Weights of a small GPT-style language model, trained from scratch on English Wikipedia: normalized queries and keys, a variant of SOAP for these matrices.
Each number is 128 + 32 x the weight over its row's rms, rounded and kept within 0 to 255. Layers, rows and columns count from 0. The size above them is the row's rms in percent of the matrix's.

# layer 7 MLP up, 192x64, rms 0.462, rows 174-191, columns 0-31
size [ 94 109 100 102 109  90 104 108  91 101 103 109 107 112 100 104  98 101]
[[142 126  77 159 146 161  94 125 126 145 106 101  93 116 150 135 122 124 135 110  92 111 162 113 129 106 137 160  78  41 119 162]
 [ 73 121 120 123 120 118 170 169 132 101 110 162 133 123 147 106 144 184  71 157 123 145 109  40 111  84  91 119  73 116 164 162]
 [ 90 178 104 191 128 150 102 123 135 165 127 163  79 154 131 140 100 122 167 161 104 153 132 104 121 130 151 119 152 155 157  83]
 [ 84 175  70 112 149 163 124 102 145 196  82 156 131 100 164 181 166 105 148 111  91 136 198 163 103 104 122 130 138  87  72 145]
 [112  99 174 144  82 192 143 123 132 149 178  91 132 126 126 156 159 128 185  98 177 139 122 161  89  80 100 195 112 140 124 178]
 [138 119 179 103 161  91 105 124  86 144 108 124 129 147 102  99  76 152 122 162 155  98 136  91  50 169 133 176 104 180 175 160]
 [130 132 161 149 110  38 116 120  90 103 140 160 101 149 232  97 143 132 120 140 130 173 118 143 123  59 151  98 152 131  80 160]
 [145 102 149 131  89 117 182 177  87 110 114 135 158 136 125 115 112  92  81 111 139 150 150 162  80 129 186  98 136 106  90 126]
 [ 98  89 157 138  96  99  83 124 109 105  68 134 161 178 146 165 143 167 106  78  96 143 203  90 136 156 151 117  84 157 163 131]
 [148 102 164 177 107 130 150 149 116 197 163 136 136 112 135 171 126 155  91 148 151  98 139  90 160 117 188 125 116  95 139 117]
 [139 136 147 118 160 138 127 103 157 157 195  93 118 117  59 143 170  98 172  80 150 136 130 126 137 160 129  70 112 159 166  70]
 [ 96 146 106 116 137  94 140  59  90 154 200  97  71  95  82 121 113 148 137  94 145 148  98  30  96  93 182 103 110 106 140 166]
 [144 171 151 153 153 141  88  50 138 120  96 144 116 108 122 185  50 166 182 173 107 112 194 144 153 165 130 105 117 117 113 151]
 [171 158 144 117 158 175  98 190 149 139  81 146  97 100 134 167  79 141 161 139 132 109 106 170 130 119  56 108 117 160 129 178]
 [131 204 138 135  80  93 152  82 111 108  82 130 136 134 111 136  86 127 105  65 132  98 109 166 124 102 155 132 100  81 142 117]
 [185 137  92 110 146 134 166 181 186 124 178 110 186 104 119 102  89 116 116 131  91 107  81 143 184 108  53 170 122 121  99 137]
 [143 144 117  86 168 131 148 133  94  82 133 151 110 114 120 154 117 117 160 161 140 173 192 121 152 157  64  88  86 142  77 148]
 [114 137 139 143 132 161 127 128 135 217 140 106 113 160 162 139 122 148 126 160 135  68 197 145  38 129  98 119 108 153 120 139]]
# layer 7 MLP down (transposed), 192x64, rms 0.446, rows 174-191, columns 0-31
size [ 97 113  98 103 102  95 105 108  99 104 103 102 106 113 106 101 101 106]
[[102  93 137 146 128 150 131 167 137 105 137 131 140 179 197  99 151 110 208  91 124 106 110 146  39 122 113 118 158 147 153 165]
 [175 124  90 107 126 153 135  90 152 128 188 115  99 124 153 145 161 109 147 154  80 129 196 129 138 123 111 216 111 172 153 120]
 [ 84 163 140 188  95 157 131 109 143 145 122 160 169 140  78 136  98 123 161 111 151 125 126 112 114 103  46 137 179 144 130 132]
 [217  84 171 180 148 122 155 123 118 137 157 154 138 110 115  98 102 175 195 180 147 157 113 153 137 142 141 163 119 148 183 126]
 [130 147  76  96 123 128 163 124 114 163 138 153 168  75 150 132  85 139  80 143 163 146  53  89 171 141 176  58 147 120 162 134]
 [141  58 133 139 145 117 135 158  93 150 117 101 148 118 118 119 120 163 130 145  69 183 101  75  60 136 126 127 128 140 144  93]
 [136 127  42 152 149  76 145 122 175 109 128 124 133  81 101 157 115 147 120 105 157 122 181 126 189  99 118 182 145  98 134  81]
 [114 125 120 158 106 127  95 143 144 128 157 111  77 100 142  97 126 110 103 119 115 113  93  99  68  94 163 175 187  68 126  99]
 [105 133 131 192  79 113 130  99 113 176 140  95 177 134 178 147 138  78 131  95 131  70 104 125 154 129  72 197 171 123 116 156]
 [ 62 131 147 131 141 102 105 119 141 133 119 145 147 187 160 164 216 109 183 137 148 136 130  66 100 119 150 101 118 108 126 123]
 [189 129 161  86 109 104 140 146 172 104 118 107 112 140  85 120 157  96  95 108  92 183 191 157 124 107 145 109  81 188  84 119]
 [ 60  82 111  92 156 135 136 196 120 133  99 103 193  88 103 120 140 140 139 135 119 139 138 174 113 190 110 158 146  78 130 116]
 [172 108 129  99 158 134  97 115 133 108 108 154 102 160 183 106 255 154 167 112 118 135  90  87  84 148  97 171 166 149 148 120]
 [125 106 155 114 134 174  91  76 188 117 131 119 117 122 126 173 107 120 119 164 135 105 153 111 174 172 150 160  89 120 166 144]
 [128 121 107 172 159 129 132 139  99 144 108  89 111 114 154 124 150 193 183 135 160 142 130 184 193 172  79 188  73 166 185  84]
 [ 40  63 113 134  89 104  89 148 127 117 100 124  99 107 123 105 138 158  81 117  86 146 145 106 174 169 119 133  89 101 128  93]
 [124 154 190 163 151 123 115  48 108 163 135 173  97 158  96 143  61 104 151  97  60 130 151 171 155 131 101 121 120  95 153 125]
 [ 90  99 112  60 123 119 147 161  99  68 111 121 134  80  90  95 139  66 119 130 155 108  84 151 110 119 154 111 158 157 113 117]]
# layer 7 MLP gate, 192x64, rms 0.443, rows 175-191, columns 0-31
size [112 101 102 104  92  98 108  97  97 111 103 111 111  95  94 102 101]
[[125 152 150 106 126 188 115 121 135 130  97 176 178  81 161 176 106 171 126 145  70 102  85 148 146 116 156  74 149  77 156 144]
 [ 52 195 111  85 142 147 107 136 132 148 120 158 139  91  83 157 162 144 113 120  60 116 134 188 161 174 149  94 109 149  80 130]
 [177 111 148 151 177 149 134 141 160 126 153 139 172 137 155 154 159 159 133  90 119 101 119 122 102  96  92 101 139  90 180 172]
 [ 84  99  64 177 102 172 135  63 157 127 133 104 166  79 124 137 127 147 113 144  86  85 125 141 138 147 133 106 141 140 116  97]
 [128 141 127  98 156  65 169 154 157 164 127 145 115 135 133 118 193  91 158 100 187 101  78  68 152 156 171 166 120 108 149 132]
 [110 120  65 173 136 161 152 112 135 162 168 110  97 134 185 140 122 136  33 141 125 153 135 153 155  63 120 166 130 124 130  92]
 [157 101 129 123 106 107 128 145 117 128 194  93  78 158 131 159 168 107 143  93 134 151 142 144 140 135 188 199  50 169 126 129]
 [133 121 119 125  71  74 148 145 140 121 137 133 148 131 174 157 114 143  53 181 121 118 133 120  72  85 131 155 146 111  73 105]
 [ 92 160 128 154 184 187 132  57  82  89  83 100  97 162 136 147 169 102 172  93 136 101 116 141 112 135 148 140  47 122  79 139]
 [114  96 138 106  76  94 171 115 113 118 114 115  63 141 108 200 149  98 103  99 112 110 101 105 158 131 149 144 152 140 156 162]
 [109  75 165 174 100 138 203 175 158 115 116 111 225 136 118 143  81 114 149  88  81 103 125 170 142 160  83 149 126 141 137 146]
 [125 171 115 160  75 165  42 110 152 124 163  82 144 124 118 111 113  91 131 143 104  74  87 188 152 158 155 163 123 159  88  80]
 [ 91 132 107 139  95  93 139 100 124  79  72 152 104 136 109 130  72 108  72 143 161 180 177 108 115 164  96 143 133 109 122 127]
 [180 147 156 105 142 127  71 101  96 123 107 134 119 145 143 129  92 117 133 115 134 142 169 134 147 147 122  77 134 104  74 155]
 [111  80  75 174 175 111 113 107 107 107 107 121 173 184 115  92 140 137 163 112  95 145 123 159  77  78  91 156 109 111 119 121]
 [142 156 134 184 154 103  71 119 117 186 132 176 122  86 134 159 165  82  98  85 124  94 181 156 148 116 110 133 137 123 114 158]
 [170  94 150 142 155 116 141 152 107  76  88 150 118 111 100 146 199  82 201  77 123 135  84 174 138 103 120 157 155 153 137 132]]